From a checkpoint of a small transformer trained on Wikipedia.
Size: 4 heads of 32, MLP 256 SwiGLU, vocabulary 1024, 2.07M parameters.
Architecture: RMSNorm before each block, no biases in attention or MLP, untied embeddings.
Training: a variant of SOAP for these matrices, 86M tokens, 5269 steps.
Each number is 500 + 40 x the weight over the matrix's rms, rounded and kept within 0 to 999. Layers, rows and columns count from 0. Numbers have three digits each.

# gate: layer 3 MLP gate, 256x128, rms 0.0801, rows 8-24, columns 0-127
# up: layer 3 MLP up, 256x128, rms 0.0781, rows 8-23, columns 0-127
# down: layer 3 MLP down (transposed), 256x128, rms 0.104, rows 8-23, columns 0-127
gate8:460529460484467510475536533537495542502505540511565508581510421488510533490481494543444400463517505522561436525553384590512466544556523510465469525542488536495488493578422570500472531522550510477490516451554513450527507484491580523514540554527573447517402495515484470452497442497471475514497518444445482497517536531525507502520483452465579602515574477540549469468492521519470501509500
up8:489531487452530450483562471487468489437488592510478475535504532548545545560559432554626567539499525457467491465499504484553552524522460440491526515442435484506397483537505476479550517434470498478497468565567562500540527376490464426563507494492498539516553583433455491534478501480466536445508511592472560521522483441495527474478504487537518442452504539490498502473488467499497524461473
down8:510510450461435505565473583508503505555598498562492481452463574556477505533397572489532532512505480520558459469389467482469505497557527490579540500508506476456462460570536478520576462538424530396523513605539424485485469490531529481522516515544451459508525490515472441531531516497491425477497405502452482507507507570562510476499437562493461546520502446500535533479531552540460477496507
gate9:495411617512522537488509463464521565529545511474416475455465533522520493516540413501513547475422534496559485488479453579476452508543500507428509496570488497504495440549507495460494484491444505507497458500467510555455502540547446465443541484520469400492510487546527526458465484538452518450467505507521510428554517458491454503476483428413509484366520480520551474501517545517488538478540
up9:471508528517532468519539465477559512484558457537523459478519480488509520423553489486509392442507468534500487502531553513423413519446486505519457561441544470567471474450470557513438569511424571491463566517504436568466512519510483479412582505487472521564564449523533486480472484525453511521480546514484449490553561473547462464488600490491513459497527475584521506461468502482512536533498
down9:428438485486534561439493490451516518507542539473494461496519554498488471533391399484409515518482466545490476474532495457510490494501479484476528461481481489441541604462511464486501518499492603526573502469548540506521450476508449530513437548600557521543464504532511559491580456555497493531494512557442478469417491535534503576515551584485517552544566476509537534498467535469456481560484
gate10:447515477507447491554454538504468590481411511527527509508483416531463443436510542453469455466544515611481503509503480504582462523519460472470534486545575471537443508465447440531542492424539491482515528555463572531515556498516504505512472511441512509487522515418532645513461492495520468431473506472470530535484475463514477471526491503471476490462566532515442504456515505521517503420475
up10:537490462508479557524462483418521504489515543478503504486501470467486532398434502550517509473487502418593464587527424520523502488557447544520519472526501483517508508465458535527546496514560471451442512542484487515422562528466473525512467531439465473539487447442449465466481463463519509458476488507539534488490540465507488525453464478459532468479527456497457553540523586561480481546486
down10:483564467487491516526450496469456413499424494501408528475575458460527512512494463453485491514566513484571495499467536496555533541575460510542559494438494460500446456408526425610496459487544507484482494524539506471484518493480536455535589501526472489505538462520416441499540500503493492469556447457486538469456493511452512490454488541476475526463440492455530487521469475517504540547422
gate11:505490518529454472468521519460468472473386482505458566528432472435380424511483469503550499561488473466495529547492549550482465541521448481486545481500468454518471472581530512517494491512546537499506487443497526504486540513546525551543491463530480444444535471588496473534478538482481444575531486516466486506519495492509417503440473496493530457463536509536499510480529516428546465465497
up11:515520531467498504448536491509507466523511471451474506514477574490525473492446471492504518512425462543491515399491513564487478472571506444466489449546474539498514413532472501483496555503566462548526516560460523449416521424479563453567538530459440483556563502524512556476489496532523503492474527492518461550477397488508529515513562510487554558528514469492533503539502493497541477529508
down11:476476494525499399618538517534517423451481478444477562548535507488499428553529501464457495516487498505523487506486520480470525511494515520491557478387541411514501496449484482560530510466443534532525503535530554446515515486494460475509518491430461553444486550486536543510562495459513490480533518450428480493472476534548522491542458489527521490514462468516518461513457477489488407510503
gate12:488512512568459486479485522470512497457492521456530450517556574527507519500518486533544536541480484518480506504534492457538526429475475455466513442471555416501426504543490524505602608564476453491398499517477498514554550511460467536492494478512465557543466490481558525441516500413522492535485484495506404494507493603432493487520508533533472554473502529524476450503461568501514421519539
up12:484505432539498458484376576479482433472532500526519560446558505453569451487525483472487509558495580497551502487528519510537490493452457493585477513485455552450487546499575467483544494457599504459567442488538499435510494414466509532521523502474546514445514455496539535513439503406481524534597502479500468491487537486542512450463499473572492414480512519532518499528525537506493453497493
down12:463502530451505452421579475504504567458463521586458500528438499510553508505511486498530475503474452453471452571548528550535498544544485480539555521540472496498526504515515478516498526494448553511382531498517490589463462492496534593500595499524525543495498441516420478481538446552601479448517487535442516542537495512455562493499471525490488518467569532421506425556456519476485428501469
gate13:552485529562526496438538473470584555517495576526497599584471482504511508492497468475547462488512396430585560478577492524525520533519544473481571499493527513565469501538472491515448521512501468505469543424519543453512477499566469480507472506465527512501481527509480441595449538522502530383507523483519477531509397460572497546475518502534508516503505528511451452447565456511480468453565
up13:507467516516547536492416500491477577546407455436559439439506506457421504489461477454532516520562540515516479470537432489502455547474495496454519433473468439460511500525518530494480523493512524518538595556445508482519488573485471482454594523570491487428438579543505471520472456509580420497465468500508495499428511495521476452482442515561474545515526527410493494530517559499532546494478
down13:530564468506530537420523515483504564525503468518549454443567452581503448449479523595469550433549564464533518484528507539487508496444501546501511475474473502468590555528519523556449514516494473467517515545476547532493482519544460505487466437502496509496483495510490500441565573481465520526459517529418513527468562531459536494464523518592495462487480473487489506612501528518440529446510
gate14:428529434464567409505480453402549441410504481559434468525517499419481495436554480482518540460555469490510482491560484569516534465470498494449518461562460501532438478564492522577508500408446454467527505520511451485495485542537523475513533442443509472518497422493577505595493551459403498492546444531588478468511558539461538493444491502491448490532518507529522475474499488513550549526483
up14:495456467509517462454486450508546582507527535508520513480451499573518482485390513416491502525519479521578451589529504495441514524521469490487529582467452491474477514522511504483522597521498471535470545491452444505470435481534491566479539502457551526395517544509504482552444501540559476529499549496485543510556457455570527442518528535540493416541501460534537424537558486502484486541512
down14:398521521489552488493506507546488570552495530484538468510439491477489415571422531435550498514503483484376476503526500539514484471456521417533556507516463592533586540521480512470472548438437525458461579519506477486497438494484448473509516506563525497518473545537568506546522483535511497538542498510497497458518506556495506435546537560573549473521540421518493438462546543501523454541490
gate15:496516487519531466489480513535514528533497453451464497495487494534531515534516480502452519539488511512520468474499560458532454467441454504488498492540478545454429455481443560528551525548505499448430401485500433530492497505512482449530585537574554546506489544510594545482489487505514547469506476532517524467510553458470456488483475493547424537474507451502578424483546478525428489483444
up15:503511536560444496513424503546502496470525443553401438469489572472442497489476538520552434493520458495486542475539488461475482477469482524493478462478507474481460530501529473506518460517577454434558482499539484527542493467532495451540493421530509508439484489516544501511570444457531520502453404518409512531449449514497504506559485534466478481532486528552470460474460453437498474416457
down15:501582473456519472525521474446470562560491496441555456510469495571460500489557486477462477485445422571502468528462500496542487476442512450546488528522497536444534457527537537507557469503532505557533505494546487492531471477578523431578562560594421474460414517480538512524491475485516533496493450525448471535493501491505572499544463565539465493462525515534537512520419508496424471486451
gate16:469509559540586433490482517507519526520502568493467518524535559516527511492488533446492558508480468466579477474481514560471555561543552459463501432478472509486510510494528536548544432467492511474498494502549423478526417459524581490473497516527492474489519428492496461470503544514520449472556489525514484563501466520428435454489532515494536596499528531475434460532548552472560509478466
up16:493470568487452565426590474521481516385538552537544497493489519477396522460527468438454445527495499487547506479529452487470459447543489514471473498484469464531368499495486529506527542484517501500514548493521431463473470494529550472448542472434545570487567527460565504532517497433525530480514505475530474559486545467542501463496524523531504472488523489494479457495513466546496521494465
down16:489500462522500549489535493523500427527549518478496469452465509483451496531520550555482515526504527497432533535435539492483484513470535547452405515499555493480469483503498442507525550492534510521522480483526470508523446546566481480537556401494475535558517481540470528421491518469568517545459526552539431504495522465509465546508514576516514461550494542527507516529448448480422519485504
gate17:485495416462430483491558536497518513501515523525500544594500543472539541547524502453444504512503525485533487501555486464445498457499433579502447531483522497496487477457549538516489527539558501448470499488450496436526547481527512526573484471496499574456503538479485463507531543474542436453473521441501517543500493534487430490504542474521524550521489520504496565505526509479481545488575
up17:523519535496500517431565495429458520524514564450533522505430438536530543458482524491486484498532468526483506512512487559476508509531507416521498470548491469532462566435418552460506459519455532544514456465464516484453490496535588450422463481430533503570520533460480536494480512517477467502500495490484494517493483500545585539584460487536516491509482483498544422562475576506559490497524
down17:549499526486582552527553553502499487434462491509483490521425441502440566476482502491496488537477522524450487543469496487499489467488554461480489556531460488557495475537599478441512492530485452449477484486456511502559536524524514496488443437518533440548477515542537587507477482577500506518545485520530518477457449492538405528489589537438509503472502559507562495564543479524468567512518
gate18:482443494404461460438434480479502495501485518475474477459533398520519443470483456470438547491437501464516494437535458544517448498382477509476496559531540481572539471461430491503487507597490494557439532471518451500577496509477527516532509581435507512562536545546540441435447506438459502499557528593424469466454473569538489523486511565494548493523502503454546463496525581470568551500525
up18:535553519459510476538514480555409370517491473486474489478514512484462518514464476423517494509505501464565499412519525432542450491469546495463429487516441457478465483496490529531480560483571414432548428506482528544519450475458458540532494440510473423494441499527442469494449538392527554486524462529448504521501508572533483511520570506492520528475491438496476474469523493429535472571511
down18:495476458532515427480464532506511517512474521514487513546558431450509524491533609375506519531544520493505469461474531529495530491492544470527598483541563493577485556458538462500512461464476527508529528470496518407497533381529512464537455551422523458489536455514497513469513475515423495463541431446609513489492544542521551527459496483504502460523569463550526415511467508483505479437539
gate19:550424537428537464436524593493482549532580539446522562463532533472485517447525483471599499488420457452596496488496462485451570513435458634537496482543494456461502563520483456545495540524484452460516480481514599438548546454483525539477479477482438431516541512511473484492538507463521421514570491592458413478438483485465416564467499543445450459464526517496503564510512534527482497569434
up19:476422470550505524434472504433506498434516503533461523511547497478505464564447512524450527504376444502515471511468489511512479487480506517446482492625412477512570588436556619465558531610500507494518450511458498479469530531602578524489477535504540557427449472562437511582504443571456481484510515491503421502489479507532553462457560512484477486574466515527439481487547511476407453494511
down19:533476498573466594523542545481495484571632415437466521491507441438517521475555527470502488529473491557454463512482453468510517521502511591489505482477513573536465557427538506484470488466477502489513385531470424446499594458483434521524440461546544524534479479545451480518506478472564475543492517468554380524425514502603527563532504459434532498488485474487473502552453460501519497408493
gate20:432439579579531462469517440518501512512467379515512551540463577490616491528503508583522497519483488475503476562521427497459512426503462554492576500463511533529484531493560525410534497518492498485460482504546452553536479531452507510566434540515495573540457506478515441518519515527463502462491438544556475528530512586539475500460486503484494549536546516542579575470545468461521566533471
up20:549596457450515509410495500505559497468513487444503480533506510480488528542496529537458583492532499456476458557514464504543612490461484567548506546470457479464379443467542494500490469493485482469504474581597501451455465484545496500525516503473463488481501487491483543611500511514458524524537517519485483457435424428522503555603459496445461470549399521594475574507504472490515552432597
down20:564461528478484458533605501397571548385461461515498523471490476515547520526463538514524435462541505606477575430529626475548422477481477559543479512444485505495491428501518538568502506515514495501473480504524404553533523435477463513497440461478502491493499497500430491451476442481549544492431452500483447517509514517554563524486428606528489513519478504520522488522506441554542510421469
gate21:551426446473521494487475513501534519468518544430498475530497447527429464529491492498485493513518574509502526519537554495446488496528470451444465473496501431517488454521470442488520567463451468532488470502484493468521506503540489527550574478494473549531461542502512469435517537507448518506451482435472473535487500492530517486538440463477500528475514449535492496450554482532498541470515
up21:506466538510534512495461486510525505519536433597494466447516420462507487523529501536490502508469530562509519492533452555484497485492424576527523496543506463503468431534506490487492506567465463530498544511469445469501518477507517485460463498493588519553563458481534582498492507510573498517486485495547481517572493517556511489468488526537511493470483450498500507482510547539414525491442
down21:495490510429460529543509474486498550492482523489440495503570521515522491524541545493596494555493550559490541493515478496519508452519537506428492504444533583405511538502458533507542526523471504520482486480536556522480498526488508514503450520490467542491442543555424523507521467549550519437476544422532443454379481498444478470532465471536495515479507532465519450521491553453539509499522
gate22:567499461454532489529527477501567486483539494494478443468519547576508511504485531493501520486451477488497563451514593527546534446513421505485535538454489476510498478530532490456503460518493488501432532465500522433541446436490520474539500481496484541505506505521514488508460442502495528555472508509453521501550531574493493510503468453522495526492548487520466488446476548535464544472408
up22:496561483515458410476507468502466483492491521474482443464456513475466504485444463582501460533470495508510498495450491454455470410481516567470461479484518489448497445580484497515564504565475484503477536516521487478511499441478490574474509509521509434446568504491473506500438476537475507491505553499496496495475511535540514572486548525536526470482494536517446557485501444512430550541435
down22:462485502484462531476484524552550449470557502505486479456507548443502450510508592534515515446509446458519484498467531493506558535491481518496514415529533508530578476467492522428515479473484545561491455532541532562407477520514502426573463527476511590533452518459548484504534525458554475532506483485453532429585548467509501492492502463449523456511475529439482452540509548454493475505530
gate23:535522483511481485514454487466488483551561542563463495511510470526411467401493535558478569448469410521492455543450544571472526475478464464502468558435504496472562488492446503578468585461507502497523453454522426518497464552482570515500523546539527485503518525507481531415519461489523494471534514536481489499502479498547485429501454458520505447466496481543472510510425508513626525540558
up23:511478473498497466474497517479411482483496459511482543569489528482551532582434485445485499507559506490397513580530542456457521467540511597522514476508471473487482556472476578467469430477522476492533485474469544465532526485505474479511484473464531535555476479430464514495507426549533591504496501535512536515481533536539434508482528507507551474545476467493481515495529443478473569556436
down23:484519495517556457546518488560505538491489549440448486506561434437462551521533508549538469481499510521576520542448471460520514457497444533534498553516576501440571524532577496492502557507475571432486552467487514505535447487500551433461509541482531477581514509536545450503440445501487525526487530457518498560527406483509496473524466496515495436493490455481552495448537446514491509538605
gate24:466456430469527482465459566401526537522509551538479469477460504540471523496477484535492519498434505560541583499438545456494495445480498532552585462544525562501437510488490569516528534527490561552493515510458447549543535510511556434442406478557493506583408524607454527453472472529390523429413582513456526507498456596427548449515551437477533542522486548594491523500460539461454448558606